config.yaml
num_key_value_heads: 3
norm: "layernorm"
norm_place: "pre"
positions: "learned"
tie_word_embeddings: true
parallel_block: false
init: "normal"
init_std_up: 0.051
optimizer: "soap_variant"
schedule: "wsd"
max_seq_len: 256
z_loss: 0.0001
max_steps: 4773
Each number is 128 + 24 x the weight over the matrix's rms, rounded and kept within 0 to 255. Layers, rows and columns count from 0. Numbers have three digits each.

# up: layer 2 MLP up, 384x96, rms 0.316, rows 325-383, columns 0-95
# down: layer 2 MLP down (transposed), 384x96, rms 0.306, rows 325-383, columns 0-95
up325:090133110092114139201109154073116105088108141134138128087131089107151113162103097144064112118113113127112116150137142150121155128105107146142146131131164095096172141153156119130122142121159137126113127143130088131206107161146169100135129064152125100140135075107197146124129116145118163102
down325:175125134083114118085140139165091133154150129159116121129152135121189135164106164126095129100140112125111125156152168146121182114139102137088163166104109148180139107103116138136170124138138137125092119139137159147173131137156158155141094078096133126078096107133128125124130147128068130125
up326:140077129127119089096113123133129091150117148157152156154150115107146107159116113137114114124133136140120128145154165131158112149130117088148126157129104117124145083116128134108100150145162104103099158100122142103121099132119095140128129150138119135129121163133111124165153088132158142128
down326:073123129144115134102105135102133147117126133147119149127127111162135157124136127137133093123135132161094144137103119097140141113113175123139150091143137134130110124109138140141123105136138156108157153092144136091115157129138132164133131119135156134134153169113123143117128130110151180113
up327:097098119158100151078136106130094077154150143124133110096084163161141138085137102131088115105081107133157137134166078110152137121131162061138116163173131140150131164117126121097187160119151143154162115124064118130105094155108094100096123122146110132102116148155141104106140105120178097161
down327:079181080147153144162144131112068127118104171113144119132167102128172105135135112089126166115130131178085157093181108166161147112117191157148143113116103144129135151121133121152151141107135157150119129119094111137102140120100139139135167146186109129102072201144127154152125147133109110125
up328:122117062130160119164179173113125137115165099142123127095093129150133108137096132163168139101110111129112140103138152184121146115122116104106147123111081162078148100162108129068126151123116144127140116145122079185099103162159138122177093137202177103137125078114129083126100167129102125188
down328:114134110151090135153092148118147144066134176144090109150150132130114112148110107145175096078118135105141144116154120131139104147147170120101085149097130082145143109138127139162124112143135141082137092209161110129144135161068082137114105107165145115110099103126151169104125109121135159125
up329:116091126093158129180134150114092135112181158093120113091124109105074099147127144135123112111098164115129119175141127153113154126138111088126126164134120097115117143126143130107114129148155139114131145128147150113118141194113120152139123118141107152109182119151145136126130113156105115143
down329:126125156155118137163126132103124115143135103128149125098135110138115139116097135101096108099128126135123222153118177099119160169127157157131141112122140142151118130132100146132158127145123111148143133113168121095110086161138109157065145108119125121123147131130152125110120144152116136146
up330:168162140115117109119109150142156175095123147113111160095128149124115122100150118165118161113112080082156119115125100134132112171118131107140095160119125123113161140143090137127157141096126146152125104141129112151143084190165128124123137115130120172132122094132100146122128101071149191099
down330:128130143152104094106100138117145123150155105125115147139103150149126125140102125146164179119128134104128148117086147103096117129128126098145108164145109154156153138144153122141113155172128136124133118098111121123134145137123137160153151110101126098149098170092120107125127141091142103145
up331:100136116133134114151136127126147116153165131089164123086049188095152102134124118119120088145180105125135118115142102125105150123177107149131150122108141126125165098138117137107168095140132148151141095114147135111136097137139146142186149129122148069091125084149158121111107151081185133171
down331:107129132155117150128133119105090117101172130157092096120144157123141148064142133161106110134107033139121215108123096128102124151125135154177154149172094099145116140110136129091122120126112155133130171131144157102115129121161120143144112139133131161136118065115131162081128143125064144087
up332:127132165129107146109111187048153096068124122138125150121084150111139121132120127175099157151088111093098122118153150125132129149100132135121133114116120174110107112156098159099101159089140176116118049109128151093133141178119136136171156108129130075111147106154169124107132141138142150101
down332:126153097119088097080135117130130154155129107085160142145132099139112153140096150109137089107165161133121122130104125134124143103112159122103121123105150103168147117098134185080153136154134140102167167098090118136092141124103172112177125066083131162122113094154124110085187152086098116148
up333:171080128188115147146143147097155144085143145120123144101098132114104145124148141093149135129129141131141146101094117134133137136154107141124155135141113082117155139135090161173132109173153122125104112145128165082137155128158109143111120137176119108144136136128112087153108109139133149078
down333:141124118054137142122168111139122125144128134149108107119097145105099144109142137148110146164108122112155140165091160136098108156124142148142165143103096133076135145166111128140120127137127112146140163135143136143111103119147110099163147117157088152119078146151155145158145112152124099102
up334:149083150121147147103125108153146098152105154144094122114121173136143179146091171130141124110136153088146132104143130133140139128128142059111156162166141090121123126083114154128145156143121177121133156131095176145097112156144123121140110137096123160089113161161098116163127124129151152134
down334:148103130176139128145139095124077145133131149123117107152116127101108102154109110122153151127125131136086136078108101122108112076122101102150090156101113125139147131138131081104169114106143116158159102108151139143172143127112095100114098142150123104147149164135147124157131098142129125106
up335:122145086114096136128117176135113110121126137129102176131122159136167144123150136103149134089134114134140154122143124124134153137148117141133146123139116160066084072156152145097118138078150148058162099137106082132133139113180122161138136104159163132121093132138184105131182118086085106131
down335:125103148132114129140108149173163138075098123163145105135139147095155143111118129159098118108102137144098092110123127111117117107127127111136105130083104131146124135129099093135093155116130163131135093138153123108133128143098115091141152123137120104114152095157143156083118120133136149107
up336:155095084134131121150158148123137118138146163117123127135100153088087118133123131154138118076113119154165141131109114151186114122136163078132194191119102113106123133081128122090093154095130157125116120117175163145156107095121150165106145119123110121080156120130121127128171169123128082132
down336:135189142122106164128091102121134116144132095159179150143130121178111128135145114131113157089146129152112132154085097095147080140104156120091107160124152142121128149119105169120111110117095160125107111126108160125094137061119117123133141119151069130147089158143152099106132135143128144179
up337:132113143075127095149155110186120100124121119152164172150110102116123110161134143111155155132139160103162129145134128158141095111127135091149130133096125132079140150125125144099110111131146091136132114116165090117139120150111136128199122131128135098122166078127141103111091096168123132115
down337:109163107166135100140148137102117136154099110097127132128110145135074131147120169138102173128164116167153140111065150115145101122125120132160131134152119093130133117114123132112149144111155103104131125116100143153150143091158144137135133105089103129116112142131091117099165124125151122149
up338:148170178141095135114138113172112117151100130120095113122132153126141089117127165132135131133147098118126122155167126117096135117147103179153157125153095090147140147165094105096099117124156119109120122139128140151146133109142085110146116139152164124102099147113158128117101157078158135133
down338:135139171111119148087148115086154075159145102141114128103126144162124126140123109124150160160123101117126141143093142128137117133163157131130151148134174111145130088116128147110095126145118158144108090122154122137126108101128153140111118111167183088135136110143156151129100145170123177146
up339:107119099172127157120133164133131129128163117115130147138162115108100148146129113136120134122143121141143113124118125102122107139155119109132127093138086102134129145136066134095134141158131122143082121125129119156138184149119073124087143125136131136091118118118102178116155137156132154143
down339:132119144126127118098113109131102186182115121120127093153103137162119121095114153115118136136136150121134133138083145111136154091103153136115194151116140209106113117090150131130144116109120134142101137129085108143144129133123142138122103108132124131142146137105100137138130179113136112149
up340:135122137156111170134107133148137118095142073117155143128116119129164175161130121136114140151167130111116133136111092117141106117140095111164083099152117134129145128175113116080114114149131123114119103151131095096127205095140135126174103117128132135162111098165150082093134166088132124151
down340:129122130122150121146146139149122085154080178133096103136116124148101099103088153123125106114092178146139117121135113138151134154160145109104118120135101126130158136104173138145145104119090115136135108089140132126140100124089116156128204111126134119128144163118121157119094119149097140131
up341:147146124141166158138083141143102107092082162139131174145161158122104152129107134154111117086107116183088128121155167107102128103113154114134136116151147099093088182135111109156109157117114127141091076156138115145085173149148100163096115136132158115119101142131140123153142156123124131172
down341:119125153138142147131118131174111114123145131100109119129144122134151137120120116156176161138136132157135190116137122131137140175077160125095130155152136133119170119143108091113135108133122122141108183099110146158120122161111142130093130094117139175121096110169113172140154082154156128152
up342:134106123114142151120138125120162140127108136125132129113087155107111114086127161126149125116147088109134133101150109130147138094119149149139130117098115094116159151136103136133136108128163118162101164164140164143123087140134118207111134145114147134075103142106142121085148104144134141128
down342:157105114135148107141112173110122159141120158128118109146127086090117158141119174086174123129137160129108104165173162106131118151124155121120110161159141128167113150172131158152140132098120127154072102135117094156137124107077081115146151107132096139146136134094129128154104162124147162114
up343:132134130141145141119100147146130103123108136092121127143110104152152106136132094111098119138129145109174119083163118161117088121137112109135176142145131156160130148124083097188115124080146124091127080146085153123093096140080109095117145135161126153115138137163109111145100159118144147133
down343:142100133106128123078128109149106129148138157120098096154134123118075092142136112166088159157154127146122049159142135117107155148118127128114124164160132138114114128120142086165100159152099125125124111114130132116135094140150115091090136159100114137191118100084127152105120140179132136128
up344:099121087138159132136135187084170148105097073086152136142116131131122154131133136176120140130165150142091079101138129110130143103148132104142102128125087142164117111140114140102160117089138173103099074123118145138152134095157146098124193127110129160152160124145159121139080125115161129126
down344:126137154104174157161102143104087152134135076117109156120138127115118127122101105090127126164128156152137129175117117112102107152122130132119083135104136198134135121153128132145095130104158151126113130148147115165079118146122206109118169144088091144099148109127082123139114172197096092113
up345:120141116146138136095139191110154102101148132125134168114135132143099109097142140108131092149111075147112105155107136073130111115131111118109154177130106133112147145118100150157125131139122115094146134136154124141089117162129119095144166159117120160128113093094155146118118152122166146083
down345:152101147156134161112128122137129117138098146101163138088120119098099136141099142109139136122122096134134106119161110122089085139100122153134143081120164125159113123090137118138073115146127116085106155115125116129134100155150124110112144168148129140114152140142136117115134124138086125091
up346:140085153097140091126148103136147109131120147171105167084140112143177100126131149116167124124105126110109148167138158136097115116127118083156144172080121143104131139122121087174060105135101144120125087111118118179144130165113081120144140157161120162128138138121132180109121116142121147121
down346:093115096132135169122121140149135102163105156133112136130123159164090158103165134116132127128153119136117147110114105139065072070123139146148136095109123121206110102130138131116109136135127092103140153111145147126166135116102094105082146139136133151122102136134140089116134184084134143141
up347:127084089142078143119156121107163084089150124167129145131162093101133136153169148116121139118109110113115175186125122141135149078137093148127118113131093110140153095112080116149098134143101146114158085165139116107134126114140103139136087115168149103158102137109137152154172103140078142135
down347:110161107109140093096117111105181162145155128143083120127108126111156121150110184115144118096154156154125066137122160129163154170115132093130108131166153101134079127137060149146123150117123174136129128102093141131122115086131135084160129152137091145162139155159156150126126131093100106112
up348:123137087112136072141123155152162128108146141132153116120104149106132140151169137073157136130099115090151091113100076112100110142145167100181105163139090122137130160137147086147107132102124123095148124145099163119146104129154162161140144105068112123131139159124103074126104106166128120137
down348:144159131148118147129150114133173105147104136135123152117128096125164099123103138072159114161098103103132158102117157186105137154148161098141100100097135112145148186159152118182124152138102103163144130136134124135126178118124073094076098134129126088135107162113100122153127141084103136161
up349:127104119123122144148148143137147098111159098104115177125134147146138108102109118152149148090097099166108194118158151072110151124114124171134134144144141101160155145134116116130120101123114126162157139113103112116128111153161099108116089106160115131112121084144139124121128119134082145110
down349:130135154123138108104140066117110133156136124149120125132129118157124120108122133104133110105153129125154102105144094097160104148137122091093128129164142133120107109169121114173125156139147167126131110126096123171115087133123148146168158157113124121148171112093108119131103109121163100137
up350:199133123144097124127145111139141126114157096132140157106155146134144112108127157123103137135145105142169145110126104114096102138133150145133167113110145109115118112132102139125137114176157151178119111110146095134143112153120125117095136139152123090115137114139128117141131084165077154143
down350:130135121095140141130139123125128142146126138126133100134154116136113138120110165155095107120137151130110135174111136155118127131140144112109125141080119126094130112123139102098143147110111149096091148127177135137121124119161123104121100134089135132143131063121104135120081113112136140154
up351:103082175153163191162119141118163123149080134092082137127125124143073118148115135120166137095100152129098090114153157148110099147123130110168120122187158106116103108123109104151114102136115105111099121179141098142167157123090139133150138125144116108145103121114133167157145138109143150111
down351:108153091124074117126128123131108124132118059148139164093103080142123146184160107129141142113148111116159140115096118156120124111130102102130140106140159123119129100093166180120096119158130213081097099112114110178150164173124149091148123170109139151188153154170092120152095165133133137117
up352:087116152121115093115106185117136152131128131117141116150144162149120130085146109098094143105111123155124167107198101099089138110159099130160118141148101114138158155132134095140121135101163112111150098142128101126137158160135131090151132094162139150097142086146123152141116153142138136124
down352:155168130141130172146127104141135107093154146135141113123123126122180118130094161159140076123118137091104149132118096136133128142130127127108152106165128170139097148139131145119115129182075116125163205146112085136102160080180128137106140187118108123130124075100146137138126133141113128153
up353:096107159104172095169153069128084101115074137135114153118155139131142142154101126181117139099112091157123114137185125114145156126098090099141136124094160120107129123159165128145115146131130113096128113123146122161134085089133114099128115115174187136177111159140168122121145133146177189127
down353:156104081084135149109145122139145117142157154125078147136151099128133089123133092126103111148106141123152093110176154127112080149116074098118077123179154184129068100113145144173140142140163148160139163172139139121154131116123142133119136103132182148084105094098088096150139160123112120125
up354:091112056139130138088099124106180118130102157137158147164146132156118140086129145132122139111119123146133166148136150129134111150113103174143148101116099134114125141141124119126076121128125137137133078110063140109145139145131177125148112144121085168117107211151119129126130132101118095167
down354:117098137130106089133133091121117139100128114113123081118132128139113120122097129156152202117121141115137110165147094087127146118134096177133147120091177117112119126130135126091122104167171110146114115152141168153145081111149155155126092131174149109137179070114109158154122118160143074138
up355:136103063099138164146106128091067140130109125119162141115131191162146153110088137098167155135162075129126165139169174088135082080141103135173143142129125102137133105120089096096100141162169135068063143140135148121091139179163135088159121092124117112121117107204103179132120167072137112110
down355:040086147085119161160092106121128083127130132140151135125158109111148141125139103142143129130121120098113120147141106139143094088132117079125097139118127109125159169073120106167101163106169097144160177068138169123096074127109156131130105092135114122170122102140109151143166156144149086124
up356:102147087139135132133124178144106116095096126139087141107135119151126123102102132099122113145116130111109140138129138144078120156106108149132133125109164136153150152109151107109123122115143145128125129177104098136178141131167093196154166089141109067084108157145072145142151128126129114134
down356:186133123127090137120155143136140136121183143138148130139120154159133133131148134120142119123149144146123102116080136124137103135123136109173133151158136127142145128177148114157138114124118154132100138135122104160078151105090144099097142122113118125137104134111133108117112145122123125159
up357:127106168108128109121145124122149101151130132126137117120120151086162098124090146139198107131105127155131162175150127143099133107130082136147078160071133115114153143118133156110154100144109110119134112139109137154114144107122143128149105135122100167143140167130132144148152129173120114133
down357:093106096123110133095110141128115124179126159117142098158094170201121153148155153116162093155118148137084106111110106107128140138110142170107111108157136146131133119160119136105109122136131128137137156136100131086173145112119141137105145095063120122098144110114107131078156108112136127189
up358:176098083124119138116145118125132109143099135102173153144108096125160161102141121133144158146140177136100127108150134133089126093128157092111157123097133133105129132147110155142153117141126100132135102141148127134144117134131127126156161136104111127116122101167117129120109095121138150102
down358:108122104143141131106115094109083128147138076089151104162147124107104113123146124136120162101093120116114121119103135105136096088114141101145176147096145154126141100127111143131162138097156140140138130151157130100133144115117115160149119104133119108132166119107127130111102085112123107136
up359:129096126145138107177123072140053135116147099137156163118114104086127166134126131131157117137096130119133147106155100108157135142125101103149117134132141123136103125147121082134104152135132136162141118170143127102154117099165110181139119154120111120132138146144157119153135111107176087162
down359:120184152146180132115121133104165146132150125155131107110100172133127139092122141119124131142107138131130166132115096135115092121099165129137166105130140095128115075115108082131108103133138152117111150119131130154149090133076114119110114147167107176114182105101123129084124144176076105112
up360:115108128128114143130141113069104147156145115157163148137134165162146109144141096143118123122139103095139113136110111106143136074152119102159111162160143098120125119106090144115084126116159119114128138117111124126148088147112158113147135105117122144135119112144142135136146142110187132125
down360:116088085145127099114132150156130142129080106080122106151131087131134109110132119084151122116129125153135137108172157128127111130103135169124142113113136145167100112177173110129153106120134121086092130115130105129117142103109116116124136133158079092062198167106099111168106118137097106107
up361:110105119096110150130178144144128132092133139118110135091085145124128095175136120132137171124130098116149129111165138132162142118163103145112145142129087122120107106112137096136105111180127137158115143149139092130130130158126142152110107106136133172139134114112115145166116174106103144086
down361:133162138136119137127168156156131113130148125144113168127131114154148133118137118118144157107150133115097128150137112162152111136142188118124109128125155118108113118120141140090148076074115126165117141119130138102128126102113133141132098089104121144118113108103139185126120127122114152135
up362:089105157130148135091114113144123108152146113154119099147072120112096167090121111156122145130150099107093087099112090112133131112140103072159108092125169088097140152159178173142144118120125130140150109150164159131115149143163152142141096119120113164117105124171133123152123170091168134146
down362:167119111116096114156109121102169158147093144178116104148113182152153169135133114075128168076143151140106086152120086146168132111174159070156125146135138174155129141148136123108121132153100081134090131145117113125152113151133107133169115135129127097193145092124139112130127117112123170125
up363:117171135108125153136110117139166140143095121107176146101148158097112131077123111156101154126113154135086156152095149159143148152142140114104127122122113133075142106180118155127135098132161130165131100146140145088153123142070124150116148122119082149135108116169128146120147129164103139097
down363:105080121156153169146151141108135104130135106114130135104108119145123102140138132141105105128139083072138137108209108169128099103123109098140115129149149167158141125095159104123124131139119104122144115147138128131146169149143144099130119115118173125120121105087147137127113115103109133140
up364:165113124118174135144125101127109150133109134140160171137080171134105133159125145164101164159132129113104152106148140118114125089105119119128113146107109128142119109139128125114111106122163112152124137141123120134121119132124126137123137116133123114144147178136171089175137110157125130120
down364:153124127117148098111104125139122102145096129131106124127131129135133122147143137137119138148120128124118127150140159134154153138125098145123136161149134133155112126157124125137091128123144106151107112091079097114124116095136146103116146101137150124146134137096193138170148122125172123112
up365:062112100092109109084159101120137138161163127163174128141109130108104115118139137150188120096135101098147153168143152155150091123149150151151130129110127147159123145116147119116100094128143159145116129106116094142120118146120130122123094157108096129116153153097141103120116129121156159122
down365:140132150134150130125132157110127144100165130137097111137145144112119141143103143089181123150137135085112121125132160100124096083143156132120149139096137103128116078146149102138170123144196111127153129152140121124108163129125134127111143076120136137112146142140117126172098153120167091144
up366:154106100136153156124081150149161151146116102115101134143142125113090132107109110179124143135107140134119151127138161142141096129161109107106150145133124129124175132119130147155164142109150088129146118134139117109111123104101134101150071116155130110111126126106163125163101149149127145140
down366:159104101108136106133103174119153176098088175147109128127127125157148138112114131138128080121162119116130171125134156096150112138110125066089102122119113143102170106136117119152118116136124119153111111096117123115127150107102165113138135118106164180105144132107161122097114114130095153141
up367:081131130138159143099139165143114136112143129094120091098112147111145142138115147121126142122093086118139119138161151139133074109165105109099081187124111105144153141128143153090106143144132099133104123132136088148110095117137126067125143117131158140157142124132120148146115103124131145138
down367:119129105176098132146097140125107176121107098146136168109170102147137125086146131109134105165147141171121151129146128115094148113125116134118130100149127119128142136142120081172126120090128155105119168185135086127119113174134097143145122128134139112107123132153164124108112128125115157149
up368:128155131131160169140119127128160140115100139113112139102088198165121129158154143123147137095141112133136121145122141128146126107110122136153105112114086098129162142203129130114126093093137128131124135135107148114146104126113119101137122154088140160154124122160159108094129158117142105130
down368:109105102133180111095091126126139145132133108092177158142103098129143123096114103111132122140108124121104087119096072125106085129100132098086144127157162177101111108109112122144113157142162143122149108138141107116128149153144098122130114110146125091167137118090107154118171126128120116128
up369:156165152108103094091140147159156092120084112139143159138149104165103115143135134123121139104149109167127066133133107127090130143148103067123167155156142131141095139138071165106096130130145088082123129154154148123096134107092113112138115158149085137075180117134108119154101152119100114170
down369:142118166180128119172115141109132119135094121145122189083125038106143138153139136122092165116135120123106203141144160059110123163110145112157111081123092141113171118120177132103115119121142137123200101058069120118108154166139134081128104121135109138120125169156137117122124141102150141124
up370:146159114146121092129127067122112126075115147131137158122129165118134122106112124103135140153147136090119121142148133127111133117119127153173104105192107081153105106107101186143124124091092103149128126153105070130156102104146160092088131148131141120128138129166140125137152175133134119149
down370:132147123155116156123125110149108088112125159130138146141156154094136134103127083125161111136117103100143166142096150110152110123148119118145092120158133120121166097132111181138168121118087088138156095108123106107123114127126118123133107137127146149116150121149180116135150128107182105169
up371:094120099161186109151137111130137169138121119143137109129134100099181116117142096105090137117171143098144107157104089142089096128092081112118120101132074160120170098166134114141144101167128156108179157151137144138126086128130118132137150101136118161127103142177099159116150093171115143147
down371:121159138144132142101136137155116075124125168148126139133128061164114126086095136114164095146164060126139129134185138126120118136088115105127122108107155173103165128173115104087109134098095145121108137130118099130144145153135152163137135134160142159107122119142120126129149151102112077113
up372:155130121118151143138133154150132133140164125180117099084143122115132127116081118063100101170118096121096098160179145119152145147121154098125139141090158102146113135121135138165121123104163119121145101112161129153138096152137117118123131121126108134106176139116165103099144140149129123118
down372:126132154116087162107092116168145124139158107167114096140075120148123118095096114088107101155126141176089148122117150168141161119117147158101139138105142149135115104118154139165104098103141107130139100116134130160115106165115100139106156075169133137137171139104137140096134142151133129094
up373:106090098136128118172135103128107114097121109108145145156093163146134120094108095137107103121112164086117104130111137136116104134143117138150126166153124139156111097066123160111081125117133113064169162147076109156155144096110120181146078158187136142159146138100107113159120151154122120143
down373:106128183132120159117142143147178123095125091148113086122127054123138112128105124144116156121132104126111105143077131107131097181131183097128119141126143172126160130138161140082106064131146113073108110125139146149155137122135164122154135155114153115097134110155131169159145128162123213144
up374:121151135094135141105126087111118065154150142120156113195075134160168131146126070147114131120146095132122104123125137091129120152134112120161127147140124136120115139121121149162129141152172150159072141118136136132077134128139135119109111140157113116124137107137133089171155140088137092092
down374:109136129124133084167117116169122181182167126105133138083100126114101113153118126146115132129109153113146123135107134160106099112135160102106140136100139128147146123148128134112139116105110114110116133141135115145139137153141096130157095145091119130086129167097146118080101130143121139179
up375:121150107145140119116118170155131125122175141107130130095122129137147131115142189107127120101123112150155121133137068099117136111130112101128152156149171119093157116143103139099120093055169118130139132124120139146114071122140146120178141134101149151102118130132106111109118133130122070128
down375:158116134147129170148119084113140129152129155149167139158067075128129147148124087150137133098131132154119121133160139095144135102085131110141087138115095143121093101147140092164154123145147110141127102138138153103151130166135139159136111112133139134113169130137155125111133101134121146114
up376:137103126111162138199130092129111141141094144113154158100131131118146124124117098152126105148155119142185127186150132114155144123132092134132117143163043095089098120150124137151112150169124139130134095133112124092125090107089118123146095128114130144143119159119117172121115099155108144132
down376:157127152101068100124138098108126141083113149094092159089115080136154137131130103162138096106131134127118154161123097172142099110147145096128051089119109123140136132132102133090099155141155164131176090122105161121131115135118102068125119111158160105133150149119124100110134129081069108114
up377:110150125143103156113130143110163162111109106145137149114138170123133122125107135124156172127145138127167106108107175127128150054157163155113129147139138111135116121173137142162132112158134134155095102146181111110118123158137085159098136156075116098133122101139109124127146131146129138121
down377:158165096118134148119189154129127099095172130116096116157109097113154144135174125135171156136148062111133123108135130132162139141112156111147075139150150110095127109105095137214099095138143130102132142136139147127109071117141142109149149168119133151120134179115116111133136049124165091140
up378:114110126123130170147097092145143123078123120163122166152116114131106134148097095114104107148110143084120136113118122149110099115097128138111097116115132097114142134101142162103133091143138145101104116181129158138114126092104136117140107127120169181098113111115153178096144148121130146139
down378:133110116132136149110125134178111149134132116122117183110121093115104143121106116123104140104145126150101131098107130127104153120118126119125086167102131158147141151079133158127107116113122130110088144122110134133088152128124127161107127123153140128101095094139085114120130194106122134113
up379:158097124130126126134139100095118132125152192173129106075112163129164181089138104103081144119124077136087138101129142112088130110143103085174132124128141117128144124157168122135150102131124158144104109162180112106146143144129121087150142154123152079121094172138130131086105157162123099129
down379:122112109096080107071133166137152097150161142175121147145089113083099100112160136115113140139078176122093108125128154091116118100124111108080128123165143135119148147098155108174177169180119138138079135100100146118178186106129177125090104178140114109156096086138087071165163190127155146116
up380:135119152127141127126113145126151142106139142093143163131126165106121115088123129079149131093158092093122121126111128139106132161139116105121113139136095089131147170106124099141122097141123132082131110141119129171112151154106145162147132147143121098167125128150136144118073069131131164113
down380:104128119116141132101097159140118118116089122139165150118150132115109119166135118071154119104105129157125133139143141140120121142153151125104141126123086151164117099098152083093113161100126153141114117097095133087128122135112119135123114123151140117159118087108185095132152138109130143095
up381:133142145124198135137152140144109125148105113102158109103127125121166128120088135152136105134119128140094122151129112120113093111161088128088116163139119146098132096096137137112100138134191107139174139167135127147161128111115149127169141126128142090143118154117113137124106106136120165142
down381:146096140126145097145125105141140145107137113139133138157080132118107132112159154121173173133125158155128134184166128127144192110097201107127102124173140176134145109150133138121149135119120105129112133134137141165114088125140136110139118137139162152132137117139104158132151147079144147127
up382:130094118103121097114130114111126073199117128156169132139109117093155120102148143124133128118155086153158124128154083107166132094141131127120114118186110123137111158112101094167150105156164120146099109127129139159127152155127128145176123136119136067142147148105160146129097116095141120160
down382:118112104111104114133156103106119132104104134117119144114102145139100125147151116144106148131137123115161151115082155159092106137123142128133168109073134151109186123112168148126108121116098160147138142118124150087106123176102103114094147128117116149116120138166120103114108163126145103144
up383:136106118099137135131134126130164123113091123115143162168120134125148107125135135128116130139143109153144123159147096096134117132119144140140111137109142116144126123109103092154159121129123126128114142149143135134103188150127144107138136145098069157101117101101111128134135154115150095079
down383:129150130169138123087144118131128144136149149093147105116144120114116131144144134126116123117148134100085082123084167109133124141120161124127098131132123120129120115148158159124111139137129143151129127096104160145109118105126127110113157096128183115127139153117167129117141117130141138134